{
  "num_hidden_layers": 22,
  "hidden_size": 256,
  "num_attention_heads": 4,
  "num_key_value_heads": 4,
  "head_dim": 64,
  "intermediate_size": 704,
  "vocab_size": 1062,
  "hidden_act": "swiglu",
  "norm": "rmsnorm",
  "norm_place": "pre",
  "norm_eps": 1e-05,
  "positions": "rope",
  "rope_theta": 10000.0,
  "rope_fraction": 1.0,
  "qk_norm": false,
  "attn_scale": 0.125,
  "bias": "none",
  "tie_word_embeddings": false,
  "parallel_block": false,
  "init": "uniform",
  "init_std_qkv": 0.0312,
  "init_std_o": 0.00471,
  "init_std_up": 0.0312,
  "init_std_down": 0.00284,
  "init_mimetic": 0.5,
  "optimizer": "soap_variant",
  "learning_rate": 0.00492,
  "beta1": 0.95,
  "beta2": 0.95,
  "weight_decay": 0.17,
  "lr_head": 0.0137,
  "max_grad_norm": 1.0,
  "warmup_steps": 200,
  "schedule": "wsd",
  "decay_fraction": 0.74,
  "decay_shape": "sqrt",
  "final_lr_fraction": 0.0,
  "batch_tokens": 262144,
  "max_seq_len": 256,
  "doc_mask": false,
  "train_tokens": 1024000000,
  "max_steps": 3907,
  "dataset": "wikipedia_en"
}
Each number is 500 + 40 x the weight over its row's rms, rounded and kept within 0 to 999. Layers, rows and columns count from 0. Numbers have three digits each. The size before them is the row's rms in percent of the matrix's.

# o: layer 3 attention output (transposed), 256x256, rms 0.113, rows 73-99, columns 0-255
# v: layer 3 attention value, 256x256, rms 0.122, rows 74-100, columns 0-255
o73 104:504522455536506410467507489534492521517464509500504527504528514451538492554491484521491557489545518468465400522542405472507568531520474505565488485482520477451522544435585481433549512514484461507556547519504529435567580489517447513452478516534445499520553522487457428536550553515484513463497477483551528472532470477497497538521565515449529503515473476592540519478457505473481445501480423487492455464524560454537526547433509491453476474458521451478491468446506506522548539497523467433514580463524471497462551511507484505418477535472530507545395465566411538464471509501493444441490439463502529538463481542458449445503463442468547499548482563533506519472492525452433494431458537450479451481565484519497432365501575476525464451461514431533510517551432521466560452517498467
v74 107:516452502549520530341452474556464405463476460549464514507439559503486464487504518566452536590502484482531573494456549487465493460455456467463569479526504493484532547530570555473467506497513454520489529422530508595477526512531493486553461503504445480547530538546507486416496470453499576471534481501590483492523466549451528427445508484491506515491452461512545492516511458468494488493483495535491537538470571516543464526562521413491452458498479563548434496498576502548496458540392497439528489563510509451483558416486493551548510484474457507574442564555549549509492491412483505477492502476507446470499544505491477498525494509567510498461478555494424518526557508494582476556521435534508469554468492561509522495525476545471479524456530488516475539426479542529545522508505499
o74 105:458458545478442573506433508571552526505501509570514524433574459449503568493471530507524445504482485523475437471612530495539542465441511496445449466476555468511493532472509470505550536467526530482438487476447504493555560487483566462555452498505514443560446500473526460547509476525482548500500510435466472427518528479559498593526469523466418528495498475485428567515451482505488493478527573555460502405574489496466502462546487619505523449545500421473489500493461514496506519470530523565446530492577463439472518485488499533492485448504530491465559485465489538469515592537488518547558533500467516511444472433448526565571524538517504504609485515544519503528453505468525539526450546545413479468542524518449501441526495491520492431511517505507482494447481463580480567470516520
v75 096:460527519539476494453489479448503467470483476571453521424416466504481466462483501533489452450519519453481463522452416529471447489508513466566527523545481539490515484488566480429556422513479494489498492525566523434470492489519555606479446536544558510501454551535558441489551558532497482563508558485466532519519537508507500529509632452548462470591543449537501510511487516458505489528475506485464535458510520481504435514507536565467535484539539427510490552436438493518428524485497515448491495541513578510432526484486509517520463522441441442538556553486522436429513460568554470492540532517495422500477575494521549492514523512559537497512497517504551512502476573507529492486448508473602477472516512499535521523460503478559492541529631494543451510444535472536470510603548469
o75 094:445552452534435497541512460485504547487511509474490521481525488484523554496563524454552562499485476542617485521534599514477591472431450460499503444466544461508538458544624487494483567456472434485488513529501512556537457473488555465534543470536567492525513457454467514502448502462481591495436489468530506493460404527531515522505493457482507503508519467465479532533478522502450463511543412496473516560547499522600541537499490489516423557529507555486492460512463528522452501516506541489482493397501476481494440511469473472414465533531480529534537491527498491547534518466513477427565496457475578537534463501469565540435481477495527551538533492498450515490494533524455454472583487512433530489497521460462560534508426549490528493592428489519572457544465477451416478467488555
v76 106:488432540550574486506505513546499503514563500494509554484531423458467493471525510448479557556481479478408525496470492476556520473525563471524494538625423546523549588423491578538565441533505535520521473542428512527491521475506497512436510539400531495488475476495413524495523512498513494506519465429507561480510515479508448418529577486459496524456454460520463475485467491454480499443487521532461527514495468519449587471536477512543460533504485546512523519501527433525509486515459509463542511524498396456487481494493499534466523558503509470586483500468525492511483531524492557521476549510500523513569464489490461519442510507469477496480479507477497475468498505544493507486570481475501571487510439485509647403528502523531457581475501388461439427511572535511562468498556413
o76 104:458518449504496482520487521479564474557523507432450461446484543436588458493535463457472416517447492420547504469528511571460555481476477522542542534455532509493539517584538422434429517484482526461489485496565466433541516504478382471548423559509457484510481408514424514414454469479569580488463500511517431483494555488438518494509485493460478517498562534488531517499496515547525596538491549499513457515548527478503527460528590506482514505525432517545532539465451514512488492552472532499503513517565538485501531472537452475563478503448484537429536453486500426510465526497527512569530477517588453497534533507510452532582537444486499488489489533481430524464532551523504489499595557464522491503482509531493510488496550472381539496500510479476455550550457544475491499560533467
v77 100:487530430443540524496501503450521538479529471479490468497513528532525521531499506498470447510479508558453475490578562572425481454514437482483465485488517443516454486500457514496471468496505551485436428511515516467530431552488559484484508443542526534464550519580511487485589511428482456526478555583492443504515486435535482539597454585484407482511492490542484530542563516492465495449537475525519492499471545536487518518495544440513485475482477535517496492488468509530411501520549451464527443524493571528623565481530494427491506433484503445394500413525517507502532485554514510556500539459414474518506502552458420536414529491488451534517552527482520501505466494443578481453530474456556440591494527517548538522398479547449489537554542538536521498469488492528505544533523497
o77 101:519444476544537496513506493578461475501511527438517442504508471539499547465534477545512489424523488506474609536502510511557526500488506508441510453492492430496541448479460543487570466446498424504565532409447460528451480505487530543411482539470497438464532502471477483508421502501556501428440548494496507468534521454488573507550518553457576536501567502458470497464498452497494463503483560522531468470463506443597490459466427487518454497474511459488529517504518425539470471480524479472480510496471406463433398600493509520558515517481426508520412498581479530515480481581462501482394481447496546517483460519562576502481469439512588543543521514509474495515532458513540434486467513556505498472456423468493502490501453420504447481513499457478494468471566505508515545459487459
v78 105:576487507520496497441509516471472549460526520513479514516470463507479498494447537492538476565537474503489458549516570443571522488485478484472494480504520565504462500544525475454409520426448525414458596552528504497514591523436517466491472447512448450446467497471492462491496453490493500408484488516608459510499450508600467549506494559465496524465437523480495519409539440518475475511537563514492597502460546454584440456450498447428541499508468523469506497407541549484460485502511502501511533501538456513441477501490505509585490479512428461510506462469478435550492496446493510499514482521523495504509496535459517472463466537535565487477405489520495489523500508537446497494478466400554488496481556498542548498421545538596518495549628467483541479520477593497544534501479502
o78 103:469540540459498556479502515464509501497575484587545500504535542542497499472507476455522471406466500484483505522497487418508528464592517565479529489423511554493520577456511514535533491390541500556473508524474498428490445588491527506517533540401580548501507420441453489537442535483563440471505536473515521515493508398510559436456561497495511496511517520465487474522518474500477510519485524451375453505518454544495560438547455457544479497564471525507532538454516498501561521490472484585512482472535485477516468437517500566492493510482545618535527555444493474511498502470554473482500540483469490485507565445441495593500471436472496488479467501524517500470500534453412473507534506462454546447507433484475437558495520449527430469480457468452474484472429528533522521448464491
v79 108:493506486479530383480385471530504527510470515553501507580473525478480555504536582510499497487526484538558548463518452532502572552446527526524461491567472557497521543531524511506508497529521450561550551533501540481498509459480491493485504526484460497491514521525488519443523489556485512504568512490550514533421502451507440467535424519540540503507436449472471554482578438442486537588482497464524484496458450553529495509420528490585501454515514547419497529526468456460571438554497405576530515473465495469501476479437451526544474540464492482527482536496548510505505516435453448483592446479443494497527502534473458365539451491476543576488459539546548472565521522466571529507556527537433549479481461493542494502500550467507513497538490459530469523487476541409584526482480511
o79 105:518540593582475505441521507431475516487474501516520511561453486459486498464467443450521464498455504555451538532472462597486501539552538465513503544482483477466516545529493491547491419518522532470499484499570505526421460478496470510556461533484573552540471507516569487485526521452416527496482489508550496504496521542513479511503541491524514504493566496522414517492509565469481527522551539553434395457481593507473477480520514471478498489451422454585428455486506536509445608488531490511528456507410442499527472480514549522474478486504495527419425488524491506486534495540477524482444538553514465564474523471390570478520531459551492528545562461438493490496532603467474569515501538539537498425547489520504475518583558501466439504472512545533518517494532519534430507561570481
v80 104:519443489481569422449451513500438495478539527437476530448518483491502467495489513564510535490545512501535496549454418453527535556480488488420456515474492470550507553464553416516530496527491477511463470526488492460549513513627551489422464501427449517521515544467498427423524531401526510536451533442448495504538491487509534497487532471521458481527503470504541564446540531512457474547496491555490471509516514438482513506525481501494521460418483537482477518517455512437534508471458472446504482496509539498556521482507508591457462569556494454536522536480505500558472465513465491495586499541477486490522504509464541485553501523472491435414457512458409512552487494411501473485428480528516553530494501540486450499425545584468538506533499544401515409540531587607459442526504450
o80 104:447474600517478441439506464562518493504579564567539505416600506514507470512542508512513419501540489501485474522574518539459484541540476413460497521511484502491509561556531419567488549507483487547511513469496505477484523453517513506508502529538500548496542498453527553521537525463496504391550426525511523506477496546459533502536555614457503458478436471502568442485533455558476422457489505563516535508450499503467518464634505535523498486498470423503544531465429502502496528505470529517506453528487509518507465527447411518513500471521486496462455490501424467418564534505526404506477439522505554491547465477483494475416491451504517415532460509513529499493531562534542534523508457482514460541505503515462546552460484436490490469439508525570486529471428414462490467529466473
v81 098:514467499579460503389467455464542592469482501467438447510516503466566496509479412518596533462461540535465564460539489522453455515468461488493527467462426472493430516523525488469553461496524551579528548461548452459539477500548534553522490468477484434512468503490513541509444489461502506508466497513502491436516471486555505500420520513487484510480492518582465473428460425531472466453498443430517510481491504519488489497472543469471452515357510503554447557530590494482483507414469570504464476512436504507528480463422453428485510471458479473462527559415561502508420407522584503565503527485519478608510510444582522497478505512446503505522504520528517533396466511493522516466503498512486461547487547518497515475437528545504468514481458485557513482498530493473523506499510472
o81 098:572456531455532546514475513538445481581499507495547480463472504538464493509457482508465397532457492535465524510430544415545548494523518476610429440539508544510446500439543514484496591548489505489489480470523537484482550442547447476596432489541523454528530488514420566516531473474520473504511514511412481521485470507517497457497546495514498520464543501466540509499543515522452491519494438539497429490471470446417551537520461564487489418454472444491486509526504497537491545502513537511464516445508453489474514496530530504574447470486471562535548446547425496601520504492467462483478542485495528505441463571530445521548465476525521538558461496531426470491545495539497458494505487492489564611424444513481482438498428543514530437511487471451420453530520498461425516447540556
v82 115:444377536482538484645512390518526494432462499507524505508500490478521431473484472506449428499545436480450510564472549458478502438431527463577517485525509525480531519494570491518608531479519494504509483510498441457487473508492502407429496557502473451531504566546541454453458514542435472591496468451525490559560502422559499491517444444507531493506455502515471533479539509465503523484492483527528532488484506450404443596423490476516499501518494476445465481498458508445477539504470467551524482482516494515534482465593478539477460548491441457534469489563467582490472562513498467448580483492479499522506497470476400460463529444490541506485503484515534453505479544446503449539514532509508466490517422502478443489523566499502440467538496469496508461479536448450488536498514435
o82 109:525537487585470466483545528519528508543500465516395499461486459452457564511497532422529485477556563543505475449527489527442524481440537562363492496566499523517492448505420505489465445548492499509567492499419530511516521522518505406522489570497504560491580440485486530562546518411431522525481496517499563523435493513437543504418563551444459501540610492482493470533451547478521410543520520578513450521477408487488474515476486529486557502486511510552551515504510455521428512492483507490491528452543467555502478480470486475521500506508479542477470470551493443501565454541506533491446557538434509501522512526487518472492502503516405527535485525488476544450491579508522566545534549479495517452453545457571511502490544525531488480513490516487544593531416518435494484520493527
v83 102:503506582479535483520519474605556511534521459519571476414505490450502570444544501489524480563420571482521555528478478493482467465522549477475443499497501499457474509480506564544480502542584516423477584480458454483473480480444497537522546488562443440476570434503530449487506488594532539492539379502548516508533518528456521535493625474536546525518512473459448483508485548488490579517466514515535481508487482494479464526531486486452478532559522544553432536541527476534525494538452501526499509509548450435520510507416484496419528615526485447516518491469542485430476492493568517470470490485510496491449512519472496566460585508578453489535502481492531463506500546587469528511507514471545455494534544522495490477458522554505535541501492450462545532511460502411504432463518413
o83 103:541510485511447466490448495471540455512536509460557485468486520512539527533505556503418459519527472476500418508492470541518435445525459560507527524501507490540496483495546485493475483544440493514500513507480528503566454554545453487559490507455592490484531530554496481505492466496542512575437482535465438586470502474518536509501373508548442501563524505600533521500525474527469462454520521478492485493476470460562523567507474545502460543544509512514492535483541480513546517492554526512522452551516551561503509508514563486509452416445544443428548520527466454596498459461520511523591469513432393493464529479491587383485443475512467560446443508504409501528479417457570453505465544547487526497484542480465460556452519503544496461524541528553472484527487568574512523556473524
v84 094:503480592464470513490513536602544474530505548488584501537533501518527517485428484475441498542556636432490503497552540571477495508591493546507453481531555573513442536494525503411532514482509462440539559579407525422469509461529517569471488513540459507520514543436554533520490527513511577520468507455557535522574445518500509488532501552478537520476605536498521526429493483509544447531511483592450517562473428543512534461513469436526465525578515517514488574511500511499487556534494552488561510464445394506496524491544541489494496556497487524560455501471430553480480491530546552495498514513497551518568486472480500474532482489488431459542481473444508437510556489525456462488532534564526496553478530484529492457457500449514525567521511492501435480472510520462467466502487505
o84 096:501524501485503404523473488462494476480594572505467491477493501515492470469476462485546538499418534524539546464490452501515488482498481533442506534512558570475422449543484540449467423552434532521507491495503446508609557496586508503500465510512551512505476569492432476486456502535509494405416537569530496508417447459499451558477405475535490523619506511524567487477530589550553489558578493437484518505505506498414458460522513459547503527463484526492459474451513519460481512529466451540539513548550491514506509523543444455482556489500502488537482563525518522476545479451532481515464468532541471498523530452448477449487522505551511546566453524553496562490527435473479574489412480484445534492591428544519507496487486464443526509465441462496536427502483512523485455465468548
v85 109:435523560451509542474577579457509512495528513472505522570511477517466484518481460515556596438526550539580463460577434493521497570511431530482477440563501468468517478473466524442499521464466456460544550487437562511522474493409488534463518492468477468517433434410497477449471484480472493549529432486524504496430504493465531483465428510501546443512539552559536521487423509500481497430493458429500576450516522500515456521586475467480492422447536530528509419457462496588482491508524462483578467455505485512484471521498513467504476481503492543506581481504521458504511479548544475566443507481480525381465538491515513466483531516443529564471538493535530567552457530500503517507455517452550525421490516486514501530441488494535532439499480473453408519533554533464535571526498544
o85 104:585577496502486517531415496478531510506461491506485516507533518508515552496482543522502525492534453538492535521457507489515484381527534544541447523364517502542488499506472490520561500496509578456443548520491438518525422528516409523538491547503487495490508493526467479526523528503460501508409482532473510520509535616504436503564434459502482473494520467513409436498604528472442586512553543473491525562530515496498519514513550462553525505538598489567501498535479477505552503428484405466517499517492450502569512488475490571499563557459469505507468540495469524464494515460513394476581461459479468492503483569491471513562509488536532484583506512437522546453561501548480479506514447512514530536551480452489532544543462470488440472490461494554450512584506448560475495423482498
v86 102:486477457482417473509550536509561587511528540591505513445525432616546500447500491533495529524491544504464525539536536539551462486513497488467475459491508542436488483451481523491481464414545502515507522535458444557477458539514501576544489530455474505402503449456495461479501527460511482502609475491526476450549475491488459530473425581441518510487467428531483489551536478495495446486504465584596494539543501489461521470490532552441508483540481550662478528480512445426444462492490403527488505484497524548443546556471538460451495494501548483501568540480505481458489526496541570509488485545454414519465443562508529509502523490485477603501527473517514527495509486574504542478487488502503552500481521474502561520465498433521516487511515510506472468483489610557524507531496551
o86 102:517496553479497598488508562417427443475581448476503452456498564465488488542571486494462477462564501498522536509481489533454476428481468564471507513463517430463486518557535491444516523475464462468575509411416544492508542498497475558498532549489475426505488507569493446497474462506541504547459527537575536547518573486476482466510441476571596499540500462453461492499531511558523520457482466524453506505491475463467549508485506364531483460511519431450487523487516489501582480474494524574512491456453564452479502451476441512538513504479449451533444494494535582577541520586455459511595519485521485477538547493487419516525510536551606490468413499503456475512457470501434509535536513485500496443521469497475495468474471510487471506456488472506555473491505488533499544567492436
v87 110:495499554515468505593492533497451478523516477504510474514515453521610588479525478548499508537507559494459449504563507459540493503523499509421524557558557484479418540506468573481477532479544537520495426556522512484461456514513475525527589496540545474521525531519429581563496576486533520416486538449590498425510499520518494511488481528465547485491483525454475493488476547517497590601492491444534489511573472603495533498543537462582533493529474505523551537520495512537558507525473474499479554512515562477510511507511456546519558503461440553435499522513544493465463478503555515462539454475453475458570449530422439561554460461548507538494462465489490479468433544517458415533518485467504487558501519569585451585490512545503519535511459500533492490483467492559521540488487407
o87 106:517536398480532505492499518459516479441516572511465478503480525473509521555454505505465484514473470524411506470549525540504477572589468502436446482474517465537500483554470507476485472451417467555526455513531430519538466496555517525490322488564465541541516540550471436464495464520522477466567467537509488573499532473460488439464515489535448534458476552551523501520517505440516479427514554465499484478517527418502428474504432431355479490521477455468503536497480541507464446506535507524548477504411476531496475482555464517466504536474478518551537555486515491509559541508452513478522506460536487512445428434523575499461526557522412512476486498522426459509457448508506464498464527468474465473531454489508482464489469449590560472498496510455517562506503530514471534416517544
v88 109:392581466529557526490462441455483458528483475471446460599555479466502512538446487528451469472507477521460461523503495508571440487498511463433484476513528502474478474600522506441472524522472461466413458492528529526439481446508437528466487535536536514552530566501485507485510502418528462460522506548533476493504548489483524485486512487547464467547495493464573520508549475557578566527479456488486503532533461410536530519483533526571465453567489561497480426623489465531578488531511504507465484491483525457553543539492520539566483512459455499520487517548511507449490504537468502471535504557465554491480430503464538574521519494497527548489503491444568515421464490461519497543581534525542505409537504499498539541569461555458481533491556470556534546422514436452556510502459406
o88 104:459500477555467506518451566451475553445437495502567441519460462541461448468545520508550538462510523548509593472512522561498515502473499508540466501481549569536498464473448449570496475453522500632554528495523516476519517524474507379551526502506472531559500521549485405541538462544514567447522461491470550469479480526575539531502511494490495481427487523595438534462520496541441510426472531490436539476473564545534515556549521479461510542454549542437492453463534476513415447438570468474493541475525449499389438525499458470520487486476473501540457609452489464440487515535465600418510504462515527514534455488445555530463554501517499497447525528515527530537547555490539508502495542497501483487484494502572513521517510507527540481496520522454506432497495542514516547522532494
v89 095:488533511467521503502529475501497437572435433446526526552552401540457400526609478483452509456554545544445508501543496518454450481446514537497519485487500563470504571503501442451469508510458520473535452520543562500525465463503481456524477477481482559494429524514440483510516509506447471471456554575464529413462473507417453524455479472481467467470508523452537493477477537501532492532536448418558462445475499552401550484468529410511518457516417532542395483459515498562542565523564476473458493480484526569509520543540478455470516463476513548522460535529453442498553511508487505456504489520481543536486569502522487526525536492498560505519535540507476441525472528535568499516569561446537432494426531533466538543470515544514533494471547463433526530516450457517525412488536523
o89 096:526470504583507546518510543470424507475546498506437470530528554444536512528517483516548550522541462443483469462500525538492474447465463480502365580482474478489594530473473549525525536506434522549579519511558490516564501504480462528449440564508503473483565490506527467548486498478505590488542501490449476486515442445495439525568563489463503539515481505529504522449541510460463512543587529551470465447496531579535433503496474472504605514520523537474536448507492467518444473495534535502573485464563499515495537533488581468528499529532497560540555568579481503469423542496520487510534455459484484478532447421516528549500472547434520414519503475505488523421484432475515509490456508530498512490455535511539442509564494524422531514495502369512536543507563471515529485514518577
v90 105:534517506538490466448484507462447448465521456515503476457501543496496502548438529504505464485514438450470505497533468497529402481549512543409494536448422527592555519540514502492490510454510418504470479528537531510524512447559473418497450496452475462538473471562562496535482563492480532493566497454531530475503544477442437429576495480437581504450558494474530539471412473485482418410496431504470439500522505500506506458566534521542413489533550485496486543492466537489541531572524485525552455505524478526491503493556451505433570517560507483508464523486514483451514540507469461533466440547485489560425505456480527544505482508496444533443496486483488498543497517516530557528495487466503489432521493485470424491531375516502485479468441469491552458495575458470598397491467566
o90 103:534548527512458561556515506463549555455442534501456477490517563522525508499510534549476558506512511494526458450540513516527505478510456499485468448438506533492487494453542510472494524511453495532451532551540502502444546461523455440423559476512459532395521504550550454416554551538544502510464488476525475453545535440466469564492540517528397454525473561495486455546469520526539481531404532516487505494523504488491566499532550499511525563437459453546462456482506454488438491494493561449471537489469486548496593537539464478559522504538516589492525440473553520536459448506516467515531484614600474490525456421495563506476485542584495541537478477606508561528464541533505476472428443502519534508554527524506567436486519523448497534492491517611449483507482506457530543538494469
v91 099:470524492538479558554465493476550535512511507523483477497448528499494466523478453475535519508464505505446514532484517512464480543569523535507435473484513479478473434500506525544558526484501500455576440533490512449489436488587501494551500466515600526455530557532476620523501511553491464494494446438493484495491489544496606493477507415524501517494536510521495498527546485489466521469525517421558425490487525561418485485455483445551502511518508481457423467464482482543489550495453506537476498527549456503536611539531553554467503407469608498535477488592538503531531635532534557483548514510453528461464512547569450575461498520452513482496512505521473572413458513534468513519472501471491554530466543486487525493475443501419523557457415478538439507457503506452482531579490468
o91 099:477433431492468510512526508518448550519537498484494481493516402392573509521521470520508441524536491490571555499478549568461538501421483543557470493550574498470490536500470571493499488465488508521484391433495480579479465543495526583518463460486444541481428470558455456512489526510474510496527450522477502459487587518476458571524481501507486499497500508603576489429447447430504541499516474498502501573531459542415464479491517478427491497451577521513443457459468487460488545538417543503430520469459553528471530549476509468497514548552402445521466495546479472524521350522488474541487460458461501550538491494530485484483484492485461526578469486493509402515513477544565529491484538533528540462430468483503525490510513491528494465485470507447497509512495507531514497426534477
v92 104:500470510467512504480534499434536545498567574450483453496467452500491516455569500446561478486493508519454522487525466517537514429504520523439484521409491455487517480431482533499430492438446555488417517497534484466502455488499479523512546542481496473488473515471566512544483554473514513462536373474548515510428524430486484525491523456477473454452577453525557526498525485456504472479626460529481481515554515482456481447494564442481440425466485480517567509500378449541521438513475502503490494536457548513574557452455528407490526433527463499486545524558445424529483494558510462537466496464497508533405439537517587462521503522595445534525497554507532541436457466461488504477490506526454493514532521505490481554568486481493491472430470500449502477448531488493451490457457556
o92 104:505536494510453530523563459518493449479479485517533477513487521471486449537447506521445458513476535547501462605528570573513598471508452551594565521517504486508515462454429512497543493545533466477494469402504526490513602484546510515500547449489495528503509511518460501548529563496512480542496462547439507438564469480482507428517471487500548419486517531505446496494475504497491469454491461384498468462495518516526536450502444452431509487586560475478568490583489509576446561455493423490520481408447495505528524561530452541530474437510529477521460480403495547489446467467410449438482494458517473493486456399518490470502482498501523539470470516534509539419504506579538461515546544449532537534502509545511500508449491475486521444513475441518496493521499503482578548575454466
v93 108:519548555523452518505469530536426506482569497450506579486516511494473440468483437462464508449491510537529479535520497577445494429512473395526569503515469496450519478558498471465525491506509474499530441530526527502504488484507526543441503496521594476494466458590522434466528485597419475534552483562516542557510563480556529469459518502480478523432460506538465525523462548517560468492491515537422508518505554478590539504490451472413566563437486470515570438572488507501538491497505506486410423484508526510524470536483466505497463538550489513543426514573436555451495420515444529499446459519526497501485535496452468466495458484485486542534563554539562525471472480482510477492505569495560403488509517401475482482456541462523447491457587449482464514505495475482439533499536525
o93 105:495513476403472496494487547475503485495475506466499470530557499522504560519511546465585469498502527478484466511503522498586503481488434624505538521453570501542460496507483510478448476427502508477503520466488502484470569454475479478520459483510417453513473468434436513521422455436544505515500621421479476473523421489491544520548501511525435530578529439475443477506523543515508459459456492490568527569492481535536459559487547510480537489466459540543463491489612465500482462579520491508593495498581481499530440478428488517468498485542535471529494522527513428506459463450584510482437514485501562459411524580500517472535528487492471507495551426460535575564520546473460468454475475502446453497513492502472498503509444476520553502512481439513555452490556508502582429561532468
v94 113:439484486528531500487487494548496458539463534473502518441421485523469465524520365507485492499550494468487467517464471501486563490512516598497514532477478525526417469499532490519443527550526444450486533477470483535488548441594589546506515472471490513525518485490497499513504480572495431572549537482515526497545533506466480490483456475477489453489473505495544457591496505520511506456568494544452590534500492472480488468530446465533496481541413450516478558471462462561513517492498528527452518549478470466387495524472535490447476532463574565459484547460511510505521503498503470447518486508464535533497427429534483554484546551433540556519466506490409478477512506516477473548433535440488575434437514614533527395508455492545375514478523492525570511475527426506537464493532493
o94 108:541447474486529506494538540450451527498555525494478528562567547453484536456486593461499544577537499478506484440532598512516497474521507445496488558576532445514503511553500523476546473499442511529454517492553498410516513486513452506474551452596481497519515545490498502514540452429531543457471489527470506515544437393572508464534517510533526474429512500495439481467408553490528623557514505540485491441483489572522507487551534443513480406488528548508532474460461552521518503483472532516488519563638489517519493525504478421472489553456484410559489462465496547486525468460544452587555532523537444478510440546464528519468498496520496487506445507491467511543484517508498470493512462553481528468494540550497497551438495548497495492447481486452425498516453601541477548452500497
v95 103:515472487479544491518528481494505507487463497520523420461581475498439514577561528515474530504502505492454511514393452490569492515506511503511533494460518512485499455512510533525486515547544506435568542512435480455448494544504456566492463510466498515484515550510566458494501427564499490543453536531473537488448468450524451537540502503475530467486495475469444504529486487478496488397506484473439549452543557508529436502401514465506421446475492481503530449452502478468470496487570531514488410498520533451486470527446533477466525486504467480471515498431450539481419524621553465522526459553495498560409527424488545503507518488421507453472464480488519595540494517486475456536438503499528524521454545466451479389572406526492567500531454522574476572536500545474523583526583509
o95 103:442451510496553448525493503518530427481495463461489599540562493618485481466518497451518471550490535498536513553559463510467477527494443511470476492521532445562567458404483437532541513513528476541453560570526530492515539505505488442533503471533505391451514505507532569555494468491468483491349480516492505511530469524500441420473425510502513476549537468559498501469498466472510475520541494595512496537480500499519555444418509513532487544458499486532475507496521484477479584513490473481547488445448530576449591484492540488500488427514524509475527508460557554535442464549516450562541564457526501472571439586479506576483492496517523497517529517537508445471516485511542458465512490460565575439433528490535493543528537440503447480497494494449493477545493517472445466483574484
v96 105:505527528529532474450487559466531517448532461411560515539527525474457502506493537475455480466518565575492479509545518516499458516509454523577525549497462459399510533474504511545501578467415548571600499543457533476531522570497542454549529549461521462503452487450470505518483567510489529567513476495608527498519532558450531524458551469488572601526468488587481564485517487466466496552462565499530458487534450530579499432518454445544472481497505503527451488543518553529491510459506521498493457527404444575497465511489470474489522510493559433453442515458543515557515494542603544537502524465481502486444512541468525477512477444502537555553506451466463500474476565462508518518520527514505529554488523440443505479456452514539400531455471460521428547464492528520523506547460539
o96 103:462563519466526465515488453539454491503488552506455466511469567484567480518482484556513422503511467508559487507529511499538510511502528486509577440514564486520465543540530605503519437440523495477488513500531461616531478378583555568464402523474520464486496505589471531504530502437563465509481567480559484461412475532543491507536469541493486431474455466462506556454536519551458512479534493496448512540479524576426419452507512540474520555468604470558521432415502468433513495434433526439524556466531501401556558477519494541487487475534495521477531480515494502569518525488482484502504542495516447500486481516528489518518508528531513432546478506544490550572600507554462477475476585531493496483443492427438496473536538460519508461496523525510494505493493470507484489515486519
v97 102:498493467498530478477531481507460568517528553492469464512519471470477499532471559431447564540508471481501530462467528480460522556431435473462508505534548565530556447480518550475510533458491431425507484473442490473461432540496547541531495452546491414519489461494487490508484471405469481438516540502538474564577496433513478543449420548391493544451485493567571466460523563496546542489447489530517536512512481497496522474536416487505533421533488529488512556477438494483460479416509563532464507461408489553504551586431533529497488518562504507431496454447459494479434486551510499560482496515459467466480476536481544558519526480482501518500461426490532504516420492465570417465462494470526490496466509497403481577510472493489491515512489566553539446542527520507552465441500586
o97 100:513544563471549463518431572439509500503487443553443546416526531460495488483532500526547480530486482490445495511507417508481481442553486525518584516572493424542494486475436474551493481521444485520436543473514445424424475475536505589524532544473382608529487462476519473527456419487481464468404512519480541491541477473517550456508539522456538393568499531463508481451496436510455443582548512580523500534529454486494497510458525473461493555489551492548528529526530513468500517443492533533503545543509507484483404465576533480510511507479492434496534566490514513496573563509508463477536497459590550485559437526530453501473458537459488549517491515498531508475491480498517453512487469461491472482550496474526425401510469464542501500470513463537446486517476459498437493549475460
v98 106:521516462426553472472457498512394464521509426491495447474543491527511509502503441509493482524499510472467544456550538479510495492493541438482568519454436527520531477511581433437510521464479498517448534486419494484570481563523543508481493564476508509500485547444486570466468500497560483512524478534469457544459496573550535438532517519525555541519551546557567521503491525472466459487464424534505464625440516503489558554502475449488503531461544496490440536533539512546471528406528480517507390473463464507448536567514479485497554540475494517506547448530515511549415488439472586467540470522510468488565469443464503525540466556487505593476525426526448488495482597431506469551501514490477454475491499509493452524549548449459454583538458576506563452475493495473441482498499479
o98 103:474519499527563527542485527527413444543515529503536491496488510505483486483472501524525515402594485540518416519433470543435428576473466511499531490513523444491450469463504498480502436504444453505565467497526536454482508517496513437521514488524469546526533511501495527505453454441455451478428457478435510506463558448508480579589521493449498506464428484516488551564518533428541448544521530499500508499492490460414552516580520534506558473431532436525474513465544524435464530589489496476460606546545517468495457449532496537512568445469501501524460478441492470550482555471527450518432490469556510451504480513458578495488563524475479458539473496578497503558495480518479546515450483532546507576556471504528524519430488530484547431593561511497491621496476480514517476517537484
v99 113:498526503559473447525501502418541587527534461552480497511467504516471537473473433500563502516510492473512526477459458525489487502530487461552457436471478524595514533507479454541547535500499553509509519478501426481488469477563530584503496505528558534485605497490551578484499563523560492561508471488528579523474424461507502477479500412494458515455557518559468472490564574472425374471523530434501505513509480535531549530553513552509520546492467503517513472546509474524475540464510541527492544547472539535536485541528520483524535498569475500556506483535470508510515498472492468512437611445518526520526436465444509561482511472470508542580549461592554523408520455493456427475535509571395519472519509490483505533471523464451467481431477425581526478499469495513399494490506497
o99 108:486374451462508466514517504543496527520452447481488434500503467535441488537456460560502550505437460536603472468484535567457550483503524575535491546503544456574432410534553516477490531569522502478518437476584473469431525485569492456497529529484507541552523568428481557466540477467511457477552594532464446559534548494484527531579455475510581550493501531517423452454427519529587497511530450499485450522442516559509446525457501491479459496567513452534475498550537475457565436549493501490495510408468523473432501509544517548520577565516506496460559562509472461490516506504446543491431501496508542526501539541511431484458539488481475486529469470465437470524468489504496493516505485492527467526458489549422507464496510527417506443493507511500517491474488486427506490532473535
v100 109:502460524517433538583451586480479578477489528520530463524413538478484527452515487515522480468515484509560516518484431493425580505492459478480504475527528500578530479511490522537517509500496555483490546493447480597471507527508561488511493462601527469558504518570553512437505519536509512457462472504447504572471472569479483425516523470510540502424596489549499528530459475531472500495496552450468547460514514458535476476453508508536509609461503584390586553480501517525479527502458539457490551491525623492487452502522468488457438407475528546479479472598524513545466476485466505500474427498490493529508508530537427518500459522527507480497492520515512583497515510480514508530506502501459519513551584533533406457506517416427562470512523428502496487471431500509492532491563541